Part of a small language model's weights.
Size: width 384, 3 heads of 128.
Architecture: LayerNorm before each block, learned and rotary positions, biases, untied embeddings, normalized queries and keys.
Each number is 200 + 40 x the weight over the matrix's rms, rounded and kept within 0 to 999. Layers, rows and columns count from 0.

# layer 12 MLP up, 1536x384, rms 0.0283, rows 1022-1058, columns 0-191
172,204,147,185,254,258,257,199,183,201,248,232,156,154,193,140,143,183,148,212,215,131,218,221,168,180,125,212,210,177,225,222,227,219,239,156,195,186,160,181,198,184,238,172,283,286,220,220,245,182,218,196,251,176,155,170,211,165,230,132,164,139,286,184,223,207,150,215,179,212,187,128,216,292,223,266,154,176,273,191,242,216,208,209,286,219,195,195,173,198,201,233,240,240,244,231,142,199,84,199,195,181,194,170,134,181,183,197,190,192,209,207,245,214,180,156,159,171,192,270,280,261,181,167,241,214,326,206,266,242,197,169,251,200,193,183,187,229,160,127,146,164,186,187,126,152,265,117,188,161,192,222,278,179,178,198,155,135,201,210,235,259,192,167,278,219,218,154,149,209,145,225,171,231,128,169,282,218,162,223,184,222,221,240,163,204,172,222,198,191,194,192
234,212,145,211,165,129,181,185,256,177,186,205,301,197,177,196,122,260,205,212,278,83,171,189,159,148,147,141,205,169,223,159,192,229,239,233,244,172,260,182,190,191,202,186,216,212,248,229,178,169,208,236,144,184,201,154,215,236,215,204,188,121,231,189,154,225,217,186,185,240,215,222,283,180,188,233,165,229,182,173,171,258,226,155,187,183,130,201,147,217,199,137,154,233,226,237,218,205,204,140,145,186,169,216,142,240,160,208,162,196,103,152,285,275,232,140,199,160,187,224,154,193,106,247,158,188,239,230,241,164,163,233,147,221,156,278,175,162,168,179,279,203,182,220,232,233,214,192,149,204,234,194,168,283,184,215,167,173,133,134,162,207,195,197,137,161,167,190,234,233,211,187,156,209,245,219,194,225,178,111,145,231,271,228,207,194,195,159,217,161,210,191
241,214,130,214,240,241,217,259,220,189,174,244,169,214,182,282,166,254,269,221,141,189,220,188,186,178,237,190,161,264,209,180,208,214,249,277,186,174,214,180,200,210,207,290,122,213,210,221,242,172,197,199,199,265,140,247,162,251,119,190,180,201,217,191,201,148,169,214,183,166,223,153,217,223,211,149,274,172,164,176,248,221,188,198,248,246,171,158,249,214,218,155,227,205,234,130,213,214,242,246,206,155,220,221,147,183,169,215,168,207,147,196,206,170,146,123,168,262,165,203,217,246,201,229,248,204,277,197,198,251,184,182,163,233,266,125,163,166,191,176,134,181,227,181,247,190,192,215,162,222,137,135,235,207,249,243,184,201,209,154,206,97,190,160,174,243,282,210,198,206,184,256,183,262,266,202,175,205,171,231,157,236,236,169,218,158,190,227,165,219,189,162
237,269,190,210,272,243,210,223,223,211,212,191,140,164,174,208,243,184,149,167,156,195,188,177,144,147,178,203,120,188,178,171,210,247,222,293,160,211,193,204,273,133,206,292,134,195,225,164,132,230,228,130,242,252,239,291,194,255,140,245,191,168,172,253,134,176,105,193,246,218,227,252,149,202,214,196,198,218,186,139,219,242,215,179,188,203,197,204,267,279,232,202,307,207,190,251,190,229,159,207,177,146,249,163,139,162,166,141,157,261,260,142,267,166,192,263,204,258,159,230,240,187,191,225,154,232,226,234,210,224,251,218,246,246,239,223,209,222,221,132,246,198,279,194,248,138,185,229,186,167,211,183,196,159,137,141,244,121,248,157,166,241,237,245,238,205,210,220,188,146,205,237,221,213,267,158,256,202,124,112,138,263,240,151,205,174,195,128,191,190,121,237
140,221,171,181,211,161,251,235,302,274,152,278,268,146,202,239,178,249,197,258,244,208,192,158,216,206,170,198,234,232,218,261,198,169,225,157,152,176,161,229,169,257,237,210,246,186,266,120,154,154,171,246,208,199,207,266,131,239,176,150,273,163,114,208,139,194,173,172,169,221,160,138,208,243,246,238,194,175,150,221,144,191,249,204,168,216,191,181,176,183,221,302,200,225,240,186,187,135,127,183,212,190,168,241,228,230,175,219,194,224,168,179,271,240,254,193,229,253,189,192,207,177,175,200,142,175,203,139,242,185,237,241,152,234,203,184,204,233,171,274,260,186,226,205,260,158,151,234,242,216,248,196,271,166,233,235,194,226,143,290,157,178,156,230,238,200,188,174,298,296,200,230,216,197,93,290,296,175,170,232,237,210,242,199,193,145,206,237,158,177,161,194
196,213,148,197,188,247,202,231,172,226,223,116,139,169,239,159,142,264,268,205,142,205,241,229,171,154,154,188,170,233,175,166,249,233,197,243,209,209,232,167,206,180,176,132,192,212,250,219,226,175,201,231,146,261,141,178,188,198,237,235,117,260,198,213,184,243,131,186,160,123,211,261,152,278,173,231,182,166,223,159,284,177,188,181,290,257,201,234,129,139,214,144,249,214,199,102,151,236,159,105,191,169,137,228,220,307,122,204,226,240,194,181,223,218,165,198,201,211,189,186,229,148,185,229,258,218,201,211,206,165,230,253,164,130,181,189,200,244,208,153,210,272,169,260,213,207,213,230,222,200,121,217,155,209,146,212,212,220,198,197,137,175,132,181,241,242,197,176,187,188,208,208,186,259,176,207,227,235,146,194,180,145,217,240,175,236,218,126,96,217,162,244
248,250,164,221,211,253,215,192,182,210,189,254,221,198,123,192,142,185,264,190,234,200,186,197,247,143,153,251,171,169,183,182,213,187,185,285,155,180,258,197,204,173,168,173,242,237,238,199,207,239,195,206,217,271,243,150,170,170,206,170,115,96,214,220,167,198,192,188,190,213,248,200,215,228,271,165,223,222,119,139,165,206,213,197,278,197,251,201,178,162,135,188,221,274,254,139,165,218,194,175,269,195,249,211,184,167,150,179,159,167,144,189,120,173,202,250,190,190,147,254,289,187,155,281,239,205,192,173,255,190,191,192,190,235,254,209,227,238,115,167,167,197,238,244,174,113,219,217,144,220,184,187,168,172,242,239,145,294,201,111,209,150,189,187,224,183,210,184,252,146,243,191,184,205,219,199,124,205,195,132,178,194,194,194,221,252,229,161,251,233,218,175
182,231,206,192,220,240,147,150,211,209,126,203,241,194,181,193,204,169,282,125,233,206,209,199,171,174,156,255,243,244,293,220,201,174,202,257,184,196,126,175,147,183,211,201,228,273,147,258,233,179,188,183,208,270,165,183,213,266,140,281,215,164,179,225,221,250,192,222,226,191,272,179,190,232,249,218,176,157,99,307,124,195,197,145,284,216,129,268,239,254,266,198,203,184,185,240,119,212,228,129,131,251,193,147,243,184,221,161,231,248,200,205,248,192,251,238,182,251,189,184,245,181,174,147,194,233,281,160,147,102,236,201,159,216,255,247,215,195,239,143,319,195,210,261,158,167,237,176,213,240,267,160,247,163,227,131,248,169,229,106,216,162,162,282,199,283,161,179,254,196,97,177,212,224,218,201,236,210,117,223,187,210,229,155,172,191,197,174,171,220,178,234
184,210,164,273,295,172,265,162,275,196,165,211,218,253,219,213,186,189,300,283,245,208,210,166,180,185,229,265,187,119,197,196,174,202,229,239,172,214,115,298,254,179,268,237,276,171,193,207,257,177,249,197,216,293,187,201,257,153,216,169,183,192,222,246,157,207,231,190,199,224,199,121,188,182,144,205,246,271,186,169,196,149,131,188,188,191,162,171,243,204,153,94,221,193,234,199,148,206,166,199,176,203,222,159,231,167,126,293,239,208,211,240,303,177,211,169,200,184,148,256,209,194,263,141,208,251,102,216,206,137,219,227,198,256,142,147,159,262,152,181,232,185,221,86,222,176,126,242,136,181,173,210,194,168,196,172,188,184,201,243,162,177,213,185,229,162,232,165,210,162,186,145,189,185,203,132,255,245,142,190,155,219,267,237,243,242,192,195,145,175,262,217
196,142,215,201,268,209,234,202,202,226,169,181,206,215,191,180,159,193,215,154,182,234,191,190,143,159,142,206,160,224,216,243,196,192,206,199,204,196,189,215,175,168,169,146,182,200,257,206,264,159,220,116,204,219,222,194,253,178,220,226,193,176,267,239,150,288,191,163,262,286,189,230,157,202,221,127,223,220,164,187,304,140,199,198,225,217,160,208,154,263,215,213,219,185,244,190,235,243,199,162,207,298,179,167,199,174,136,209,230,246,270,239,200,177,178,174,192,180,150,258,204,237,246,204,222,224,212,248,203,262,214,195,198,230,171,209,176,237,225,197,249,228,190,204,159,138,248,152,167,238,162,191,225,148,254,148,231,199,261,216,176,187,67,236,186,251,212,240,258,149,169,192,208,216,210,185,210,194,191,177,257,262,214,182,206,187,216,220,162,250,270,238
226,288,189,200,176,247,247,198,188,258,232,206,294,171,180,176,192,225,202,175,199,209,237,156,182,227,178,241,199,238,185,238,184,234,202,159,203,176,221,215,182,242,240,218,197,226,210,217,184,127,200,161,180,174,182,183,199,226,192,192,139,181,244,181,165,164,246,157,195,126,233,168,154,229,177,173,206,184,259,226,154,214,178,226,163,225,166,179,223,169,171,241,193,148,269,166,281,233,189,201,198,189,193,226,217,155,153,258,197,150,188,124,224,168,213,149,192,192,66,247,264,213,213,221,187,228,193,248,177,199,185,189,206,319,180,220,216,238,216,103,139,150,201,151,194,131,195,203,103,223,170,108,163,244,247,191,170,224,182,232,196,202,200,229,244,177,139,215,164,192,205,196,221,153,181,204,259,302,248,161,198,202,245,195,171,246,218,183,258,309,269,221
220,155,111,188,288,305,250,153,190,212,174,152,230,170,134,216,203,167,295,208,174,273,217,263,181,188,166,164,140,237,180,170,214,173,243,261,210,271,164,189,260,190,167,202,229,222,222,150,214,217,223,189,272,104,86,217,140,132,228,238,182,199,216,301,213,264,198,186,193,142,192,209,172,173,249,181,208,202,167,191,139,232,166,190,194,254,173,198,194,235,195,194,160,181,220,171,182,145,233,219,207,174,190,226,180,105,170,93,101,201,212,174,288,183,167,245,237,227,134,185,287,208,188,198,187,214,156,314,200,212,184,193,188,187,208,218,168,208,118,238,261,198,215,82,228,195,217,142,148,258,203,195,205,243,156,143,181,205,260,188,196,293,222,259,166,262,191,225,250,276,173,204,205,218,251,207,176,244,223,172,197,190,198,268,222,234,198,174,146,220,195,203
171,256,169,241,225,201,266,209,274,228,149,230,190,230,103,190,195,179,183,283,229,190,260,208,187,274,194,231,182,178,169,207,288,234,131,222,212,244,139,80,178,178,177,226,276,179,269,236,172,216,180,122,172,148,196,205,145,251,235,136,163,204,241,195,231,242,57,223,161,136,232,193,137,144,207,180,169,187,161,230,242,227,215,213,269,212,209,211,268,126,229,203,262,198,202,192,222,175,201,166,185,215,164,178,197,192,133,314,253,153,174,287,164,148,112,245,207,180,207,190,190,140,185,206,151,235,190,174,105,191,229,234,167,199,198,183,107,303,234,159,155,198,243,138,189,188,140,143,248,165,237,244,192,207,180,241,166,224,161,292,231,228,111,206,178,116,213,130,202,122,174,220,165,283,190,165,192,238,175,254,172,197,188,213,204,207,200,217,256,220,205,220
218,129,215,237,138,186,235,225,192,212,147,196,225,131,166,232,224,216,186,235,187,205,217,203,210,142,209,171,161,222,234,188,190,206,165,179,272,242,163,267,212,241,123,177,223,279,187,207,260,177,153,134,159,192,206,231,188,251,137,234,264,237,231,229,136,257,191,239,296,202,238,213,182,202,177,198,136,175,220,196,130,306,209,267,267,202,194,313,263,117,229,231,180,202,250,219,164,246,185,202,146,186,223,145,230,249,161,177,266,211,105,186,263,162,225,229,190,212,114,283,156,153,175,288,162,233,231,144,256,199,153,215,218,246,149,126,193,233,218,242,276,179,198,217,131,166,92,165,263,215,249,192,261,176,159,209,204,145,182,196,170,185,191,192,218,127,208,115,251,196,140,236,216,283,175,198,191,186,236,157,209,233,192,192,212,215,213,213,206,210,208,244
174,214,171,146,199,188,228,267,192,243,134,150,242,175,210,196,163,225,114,208,163,181,133,230,222,173,247,258,213,227,212,187,292,235,218,180,249,232,271,255,134,228,157,182,201,221,185,201,228,193,270,217,248,125,195,198,143,235,171,226,227,255,169,153,178,255,187,146,169,160,274,253,238,166,179,180,189,210,202,154,214,157,143,134,173,170,184,179,226,100,247,83,191,206,177,166,243,203,171,197,163,155,260,259,233,196,148,190,147,232,156,147,182,238,246,129,261,212,140,191,230,176,180,146,115,204,197,150,192,144,212,250,203,275,232,282,203,228,206,216,208,226,210,278,248,175,202,199,182,196,190,217,184,220,203,200,218,189,130,152,145,181,173,198,235,186,137,181,194,213,143,194,162,259,284,195,245,225,163,191,196,142,226,133,221,181,207,194,193,259,194,221
253,207,158,196,217,168,242,188,178,199,189,221,157,143,225,184,277,200,232,228,240,164,248,214,176,169,125,258,187,181,159,202,214,189,188,229,209,217,173,206,135,177,221,179,187,193,155,195,256,110,222,217,201,193,190,149,186,180,91,117,187,169,175,173,251,195,234,199,190,198,227,154,136,250,182,213,175,219,190,173,233,169,206,202,286,270,108,166,205,125,240,175,214,261,238,170,243,206,198,162,233,219,192,240,219,239,228,182,228,219,233,194,170,222,184,202,205,130,198,245,284,229,245,177,165,269,192,215,187,127,215,234,206,182,157,87,243,214,164,136,251,179,201,185,108,185,247,193,175,192,208,197,258,253,222,219,147,212,203,245,148,282,177,201,324,143,190,201,231,169,201,224,235,195,161,242,187,255,223,199,248,232,228,190,199,98,192,178,227,236,180,219
233,208,96,222,187,300,251,305,187,223,211,145,222,175,234,198,174,307,273,152,238,189,250,178,208,189,188,147,208,167,236,98,222,169,261,241,172,173,153,203,177,200,189,201,224,190,154,193,193,208,176,175,191,261,167,169,169,253,192,201,101,267,196,211,235,269,262,209,163,192,188,248,212,185,195,192,239,114,181,157,156,204,246,222,298,195,203,123,171,150,265,192,249,189,231,220,217,268,196,147,180,148,145,202,236,142,223,227,134,242,174,231,211,231,180,152,220,238,136,222,189,211,234,141,168,283,171,225,170,133,205,147,193,157,222,248,199,252,137,197,241,254,215,157,308,165,204,210,176,264,273,203,250,195,342,223,213,153,194,197,192,182,228,112,134,186,170,177,243,227,161,272,174,214,214,228,183,266,190,180,159,210,194,163,161,195,302,181,130,183,281,247
294,163,139,280,202,194,290,153,135,183,195,220,220,190,141,192,283,211,224,252,189,219,189,178,167,184,179,229,175,149,223,218,252,253,168,201,172,150,182,215,195,204,216,250,208,226,185,216,293,178,227,196,186,274,140,237,184,232,215,193,150,250,272,196,165,207,160,256,175,184,182,245,181,205,183,153,278,200,133,118,191,181,237,189,287,185,194,190,234,259,221,119,187,193,253,231,155,186,227,146,210,225,231,244,290,220,179,271,241,236,178,175,225,146,145,237,176,249,221,141,215,239,222,291,213,167,166,188,210,153,180,230,132,241,237,178,125,205,212,191,284,245,198,202,93,161,274,180,205,238,194,197,196,238,250,182,183,160,172,189,196,196,187,222,184,234,203,155,187,221,190,153,210,193,180,188,219,236,164,174,201,278,149,225,147,265,166,155,163,174,188,205
243,256,118,196,200,235,138,214,168,155,224,160,181,174,238,157,249,196,236,295,221,264,214,225,178,206,185,170,199,233,199,189,252,275,176,309,217,201,292,210,126,251,238,193,125,161,234,202,158,203,230,158,211,260,220,227,210,179,202,218,229,196,255,252,145,226,247,189,140,195,186,244,194,171,206,177,195,194,174,94,181,252,192,238,248,254,148,180,196,188,216,228,269,154,248,175,232,199,229,181,194,240,237,295,219,227,212,138,237,191,204,178,226,179,230,205,221,159,186,247,214,147,125,235,206,248,138,267,163,197,236,153,151,183,142,167,226,121,90,129,207,181,220,164,185,176,225,167,242,273,237,218,186,206,195,220,229,174,191,194,158,209,193,218,200,236,165,153,224,231,180,169,179,199,175,187,194,238,195,184,187,244,219,264,230,205,147,231,188,186,264,138
209,113,179,218,215,216,250,153,215,182,241,300,202,144,219,163,221,164,216,228,114,195,165,263,169,148,189,196,235,195,214,202,183,236,172,280,191,197,234,217,192,175,218,186,236,219,277,211,120,282,204,161,241,247,227,186,162,206,202,253,203,250,214,203,256,187,232,227,190,216,190,186,165,217,192,226,232,178,164,158,258,298,260,201,202,190,217,206,215,196,228,153,223,204,201,228,164,178,185,135,237,223,187,204,254,157,215,204,177,154,166,188,207,170,264,262,159,298,173,190,183,245,165,184,185,244,129,206,210,296,168,203,219,174,196,270,210,207,148,235,187,190,240,229,138,203,156,191,169,259,170,143,222,171,297,212,251,156,162,200,151,182,189,148,200,202,174,215,249,121,175,196,237,188,204,100,198,219,79,200,184,236,169,218,198,280,117,214,168,227,190,209
202,192,173,243,267,247,171,190,224,273,284,191,159,163,172,208,186,172,211,257,186,256,193,225,213,226,213,260,196,157,209,220,215,177,205,233,239,226,254,151,207,268,255,148,213,251,202,164,218,180,177,160,160,186,179,206,228,190,249,156,229,270,244,222,160,254,205,179,244,252,188,134,150,186,233,183,170,147,229,129,229,185,160,199,204,253,113,241,243,276,246,300,191,204,225,239,178,255,148,156,170,183,231,171,193,180,152,176,205,163,275,168,216,215,227,206,207,295,158,252,192,144,134,142,193,241,123,206,193,259,274,222,185,163,209,224,180,176,170,188,229,213,222,214,118,215,162,211,149,246,197,163,157,173,97,205,275,128,253,172,144,194,123,193,254,228,152,212,244,173,230,253,159,184,246,170,213,240,294,181,155,220,304,281,251,205,197,186,224,193,193,194
230,171,167,135,150,137,121,230,201,189,189,220,184,98,178,195,295,242,262,277,219,223,254,252,248,206,203,205,193,256,214,230,217,176,242,239,157,239,241,190,202,156,216,230,113,200,216,187,135,191,283,136,162,229,162,182,164,230,190,179,148,276,259,273,146,157,147,242,121,217,268,200,135,251,161,125,186,195,216,226,245,244,220,182,265,92,161,249,185,188,238,241,215,240,243,199,240,175,111,249,205,191,88,189,241,195,189,185,259,253,163,227,225,165,218,230,202,194,155,261,234,232,167,186,175,250,181,277,206,271,213,169,220,234,241,177,140,194,204,155,212,160,226,185,257,188,212,214,188,186,195,151,242,228,236,196,237,161,169,189,249,141,177,236,150,245,141,228,208,187,140,185,207,169,178,189,240,219,199,209,180,183,227,190,193,228,140,178,221,258,244,157
258,202,220,187,234,179,155,229,229,186,199,229,223,231,162,187,217,263,148,219,241,182,232,172,273,198,189,217,212,208,167,197,182,241,161,312,194,137,137,268,245,277,221,195,139,232,229,166,244,158,207,123,163,158,172,264,247,227,166,192,187,243,167,262,163,225,214,122,221,186,166,222,214,197,259,220,186,227,204,123,201,194,217,192,167,178,230,230,172,218,262,241,189,183,223,177,307,249,163,110,226,103,233,217,260,171,87,172,113,211,177,227,255,218,152,80,167,182,167,246,165,180,203,198,147,252,127,203,200,233,232,161,274,240,210,257,205,211,177,226,187,185,225,164,210,224,226,167,172,244,207,111,215,137,223,237,264,193,181,148,154,167,208,173,215,218,184,183,204,114,184,200,133,208,161,175,142,142,200,169,275,157,203,167,197,244,248,172,245,201,185,135
224,204,209,232,264,270,209,203,171,188,225,137,237,183,189,113,166,254,312,179,252,148,167,228,176,192,157,141,192,209,205,145,287,148,213,219,105,132,203,185,194,194,254,186,259,300,175,206,241,93,176,235,136,239,171,183,217,197,185,222,129,199,204,186,170,209,165,213,229,193,241,203,190,257,144,223,166,244,175,203,135,256,292,220,179,222,226,159,254,184,188,189,286,228,232,217,208,258,229,156,138,245,241,152,156,168,202,226,193,160,216,214,163,226,116,182,225,211,149,187,200,222,191,280,218,158,160,164,108,203,226,205,194,199,235,246,243,177,181,127,199,245,189,157,178,162,202,200,212,228,225,140,190,271,235,101,172,242,173,227,213,208,146,144,191,218,126,198,212,204,120,185,224,194,236,196,178,173,168,247,139,257,189,204,105,229,213,174,213,186,219,196
109,263,213,246,216,232,215,162,191,196,207,198,221,144,172,242,261,209,170,168,131,143,160,226,185,207,238,212,167,258,192,239,162,188,153,207,203,189,91,273,123,271,86,263,204,226,228,202,195,122,258,156,216,201,155,266,212,227,158,234,158,176,197,249,146,178,136,193,210,187,213,256,109,275,224,203,150,181,230,179,237,243,163,190,195,169,216,178,235,199,180,262,230,156,243,274,160,198,280,208,229,210,266,170,259,173,180,216,230,230,249,160,219,180,174,233,187,185,174,200,199,202,198,227,174,168,260,211,206,203,272,162,152,227,179,223,172,219,182,187,214,188,209,165,189,143,269,168,248,182,176,149,267,277,199,168,217,120,205,189,168,204,193,168,204,130,219,275,216,197,74,207,258,217,187,218,316,161,205,217,180,215,200,245,241,190,200,195,187,207,167,186
241,239,208,164,181,225,143,178,204,253,142,166,253,229,237,119,308,159,218,214,220,205,184,189,200,135,118,215,240,206,287,83,163,195,201,169,176,264,169,184,194,249,257,209,193,203,189,225,186,194,204,214,142,181,283,236,235,184,191,191,217,152,213,220,232,226,212,127,145,208,232,198,245,174,193,234,122,135,217,162,150,247,225,201,230,285,177,235,149,155,194,222,257,203,214,178,255,179,158,155,127,108,117,244,190,167,141,223,166,253,200,166,189,160,104,172,210,131,165,311,232,106,282,124,158,223,205,227,214,213,248,164,242,176,280,215,265,212,192,181,205,146,210,242,137,210,224,207,236,191,139,181,181,165,133,276,234,199,217,146,240,254,161,148,160,203,115,191,221,218,164,235,241,122,241,160,290,206,259,207,210,219,225,220,224,212,183,184,227,173,193,233
213,170,137,187,223,250,169,219,180,246,181,184,201,187,230,215,285,273,156,225,240,182,271,225,197,243,210,156,212,232,298,212,204,194,182,206,189,181,202,209,157,181,233,172,193,247,254,200,209,219,230,187,214,244,196,221,231,239,151,228,164,242,121,173,228,218,227,220,157,217,222,174,200,194,214,177,190,180,145,151,194,228,164,212,263,279,184,251,222,183,171,151,242,197,225,165,186,225,187,214,172,140,237,244,238,105,216,234,185,169,162,213,153,235,228,171,226,160,225,268,288,201,243,182,92,236,157,252,205,233,239,238,214,186,192,208,253,165,192,233,158,285,219,137,224,177,183,255,185,245,196,128,207,288,179,195,158,230,122,178,182,180,130,152,206,245,231,176,150,178,289,214,171,205,198,199,196,218,235,148,161,167,149,228,194,187,194,200,195,166,194,185
178,208,162,150,149,262,200,215,244,212,188,251,187,170,215,243,209,279,221,247,213,188,229,161,157,114,133,220,235,273,177,195,318,302,235,187,166,246,227,157,211,203,287,134,194,182,215,229,224,197,173,221,152,224,140,274,162,188,229,163,229,218,200,232,222,120,158,188,204,174,165,215,220,232,228,258,137,179,164,146,185,185,160,234,212,258,129,289,191,199,261,123,289,198,219,211,316,214,211,253,225,201,232,242,236,156,207,168,166,243,150,205,217,214,142,254,213,276,185,255,141,146,246,174,200,228,152,213,170,235,239,236,266,241,245,176,192,269,183,247,162,223,264,225,226,187,165,201,220,174,167,183,220,182,205,108,226,231,120,182,203,160,201,175,225,276,152,142,252,152,186,160,196,115,249,204,193,144,273,199,216,177,240,161,147,133,149,290,183,202,175,153
237,170,195,207,246,234,161,159,251,223,182,127,223,231,207,259,201,177,137,193,222,192,204,188,240,164,186,157,146,168,157,218,226,241,257,213,219,218,211,222,230,280,158,259,274,177,250,200,182,147,226,245,246,197,212,208,213,205,180,230,221,247,219,166,117,185,144,159,170,175,253,275,208,223,246,187,192,185,219,165,202,225,196,222,158,238,172,138,187,198,199,248,120,235,275,186,244,206,171,233,259,235,183,196,186,191,227,145,172,205,149,139,212,228,164,153,209,270,190,157,219,173,207,167,216,189,216,194,161,134,258,170,214,163,224,164,261,241,200,191,147,234,225,218,223,172,164,222,154,167,207,174,214,178,189,178,255,180,185,185,219,153,200,191,280,255,185,167,226,162,234,221,235,265,250,276,185,192,242,128,158,162,182,277,212,237,189,228,177,139,207,194
222,179,161,197,204,232,245,198,269,216,217,169,187,190,171,335,165,239,213,227,214,241,208,207,192,162,147,269,195,180,209,229,160,178,160,203,131,158,223,192,183,253,189,204,256,188,216,203,186,200,135,158,284,248,195,278,170,191,212,178,227,257,216,262,195,265,161,160,161,141,277,147,178,173,192,235,189,162,218,158,163,283,176,116,327,161,223,181,239,240,263,181,259,157,199,124,165,260,242,235,131,220,146,121,290,153,222,222,197,213,252,230,242,162,113,180,240,172,207,254,169,260,187,94,232,195,160,231,190,194,318,255,215,197,245,147,231,214,229,173,170,196,202,163,178,209,201,200,257,279,216,175,245,140,156,247,178,188,208,173,179,206,207,215,221,284,174,195,274,110,219,224,203,208,154,197,111,274,262,209,143,164,209,233,229,158,118,167,247,150,222,158
181,199,201,193,166,160,199,212,200,209,254,206,238,224,197,160,235,222,127,179,223,184,179,170,148,167,107,150,182,214,222,227,231,219,194,169,222,170,183,184,181,254,188,248,215,154,274,219,120,244,230,180,175,164,201,204,141,207,214,182,255,217,133,208,233,246,156,118,246,188,183,188,200,240,255,210,194,235,205,201,300,230,256,119,240,264,222,215,175,201,254,199,152,171,207,197,227,205,199,248,296,216,109,266,156,280,182,231,189,229,281,232,174,224,164,201,175,244,178,265,242,146,215,161,182,200,182,262,212,167,188,213,271,153,234,173,237,145,276,238,201,237,232,196,237,176,283,199,116,274,131,109,206,209,267,220,189,169,176,171,197,258,183,154,294,161,189,149,240,206,118,269,155,195,220,223,201,295,183,122,165,225,277,211,214,178,207,196,227,220,222,225
217,188,174,252,265,203,224,279,203,163,207,157,166,225,228,174,158,178,255,196,228,183,246,186,176,179,214,205,237,215,190,106,237,194,157,189,164,197,203,212,202,172,203,181,219,153,220,145,178,174,102,221,186,173,172,258,261,193,195,228,172,209,155,211,200,195,182,218,175,156,201,221,235,205,226,188,184,167,122,244,270,172,199,150,182,216,144,160,245,223,123,190,268,271,198,219,115,171,241,197,239,171,190,208,252,194,178,184,244,224,242,179,264,167,186,238,215,159,40,128,257,180,150,225,186,268,223,224,265,267,205,175,194,191,226,203,171,212,190,155,238,246,199,195,220,185,199,170,199,278,155,229,198,177,168,248,139,195,218,216,233,161,223,171,170,203,214,178,251,132,192,135,255,164,259,217,205,143,192,275,146,269,177,207,211,238,149,201,129,214,214,205
142,197,225,182,185,233,201,181,240,188,232,155,214,184,188,194,231,166,152,266,190,190,209,171,191,281,220,252,223,221,176,146,197,198,285,209,153,201,193,233,154,180,186,225,142,229,226,209,131,139,197,167,196,230,154,189,195,226,223,185,218,240,211,355,178,177,183,201,232,196,231,123,260,209,194,189,228,88,208,175,237,243,188,177,186,223,179,184,188,218,222,188,177,205,229,241,149,188,202,155,186,258,220,203,185,141,215,226,288,216,134,211,214,179,213,182,212,260,160,232,238,157,159,283,146,222,124,199,221,201,170,287,205,185,190,189,142,227,211,224,305,213,238,140,197,200,136,195,194,197,208,146,168,198,254,248,223,206,136,259,235,196,235,152,194,221,187,198,214,158,187,187,165,207,211,197,161,184,121,185,192,206,293,217,190,209,217,272,156,192,241,149
247,191,124,224,239,215,122,246,230,217,233,158,240,194,204,190,188,203,238,239,244,169,176,149,160,201,208,223,156,204,163,206,253,183,177,227,245,247,255,235,186,209,176,279,232,230,203,191,209,176,195,226,197,206,191,143,180,190,222,127,216,225,209,207,204,234,193,216,225,103,174,167,260,99,168,224,206,169,185,206,181,185,216,185,157,212,233,210,218,188,213,179,234,205,228,208,224,221,184,160,208,126,201,208,259,189,219,197,132,197,135,213,241,186,168,185,159,242,133,207,236,185,231,191,205,272,183,182,189,210,290,229,255,191,164,239,213,222,211,157,205,226,172,155,228,197,120,188,249,214,143,199,211,142,258,242,246,194,156,146,142,167,200,219,183,199,147,242,254,218,163,174,225,217,196,168,297,217,209,262,207,277,227,197,152,265,209,189,185,234,145,234
205,172,231,157,223,208,243,258,248,235,180,209,181,210,158,164,237,238,200,262,165,219,163,155,205,251,149,221,243,282,194,198,171,187,170,196,185,209,156,247,215,185,234,218,178,226,255,295,243,183,233,133,193,200,254,218,235,159,188,181,187,312,247,234,175,190,245,144,135,184,145,129,234,262,207,158,126,172,190,191,271,152,221,179,177,232,176,198,205,111,261,186,132,214,129,230,190,143,171,136,83,253,145,253,206,252,177,207,178,178,179,156,182,129,207,213,140,217,203,187,225,211,302,233,193,160,248,208,153,143,256,190,190,187,179,213,207,239,230,190,217,230,156,168,127,90,242,209,144,179,186,145,264,159,259,208,183,167,237,156,165,222,207,200,264,234,183,174,179,179,259,163,195,192,234,188,218,228,211,213,151,259,236,260,191,186,162,249,195,223,188,211
197,199,159,145,178,263,183,204,218,194,132,238,207,196,138,234,219,225,196,229,159,228,198,208,102,114,181,221,224,196,282,237,248,195,142,193,138,272,184,260,189,233,249,285,219,291,196,205,224,103,215,191,189,228,213,197,157,180,201,157,162,220,218,164,153,255,148,182,243,217,185,201,254,237,214,202,238,186,140,233,170,175,138,199,174,192,197,185,146,246,216,167,218,212,196,226,109,222,285,126,119,231,228,213,198,211,136,234,163,197,260,219,220,244,168,173,255,145,237,118,185,168,177,129,275,206,235,176,169,233,249,220,201,202,265,213,171,174,251,216,187,211,174,219,128,123,165,183,208,151,226,146,239,256,229,190,194,171,104,138,226,134,255,182,228,143,269,277,208,157,182,206,168,150,279,153,233,214,141,157,198,219,161,163,216,232,243,174,155,223,169,222
175,256,176,159,210,176,244,234,175,155,254,240,167,190,237,280,214,236,158,254,225,219,222,178,171,253,250,251,154,206,224,203,192,181,226,189,214,125,227,186,208,191,214,193,211,241,248,244,149,181,206,220,273,163,137,213,168,186,153,226,154,122,176,205,221,233,244,205,180,230,255,200,270,179,229,203,215,219,226,197,219,214,236,214,231,226,199,198,227,222,220,211,298,159,146,185,211,199,170,166,171,191,164,250,208,173,131,213,239,136,164,147,271,167,171,176,187,190,212,239,245,229,260,218,186,157,206,253,192,182,211,94,207,188,196,178,203,168,172,100,182,197,209,142,175,166,156,219,153,203,263,178,214,195,179,143,288,161,233,210,183,188,155,228,194,211,81,236,190,171,222,156,151,196,213,225,245,225,166,186,206,248,191,242,231,145,201,184,150,191,203,198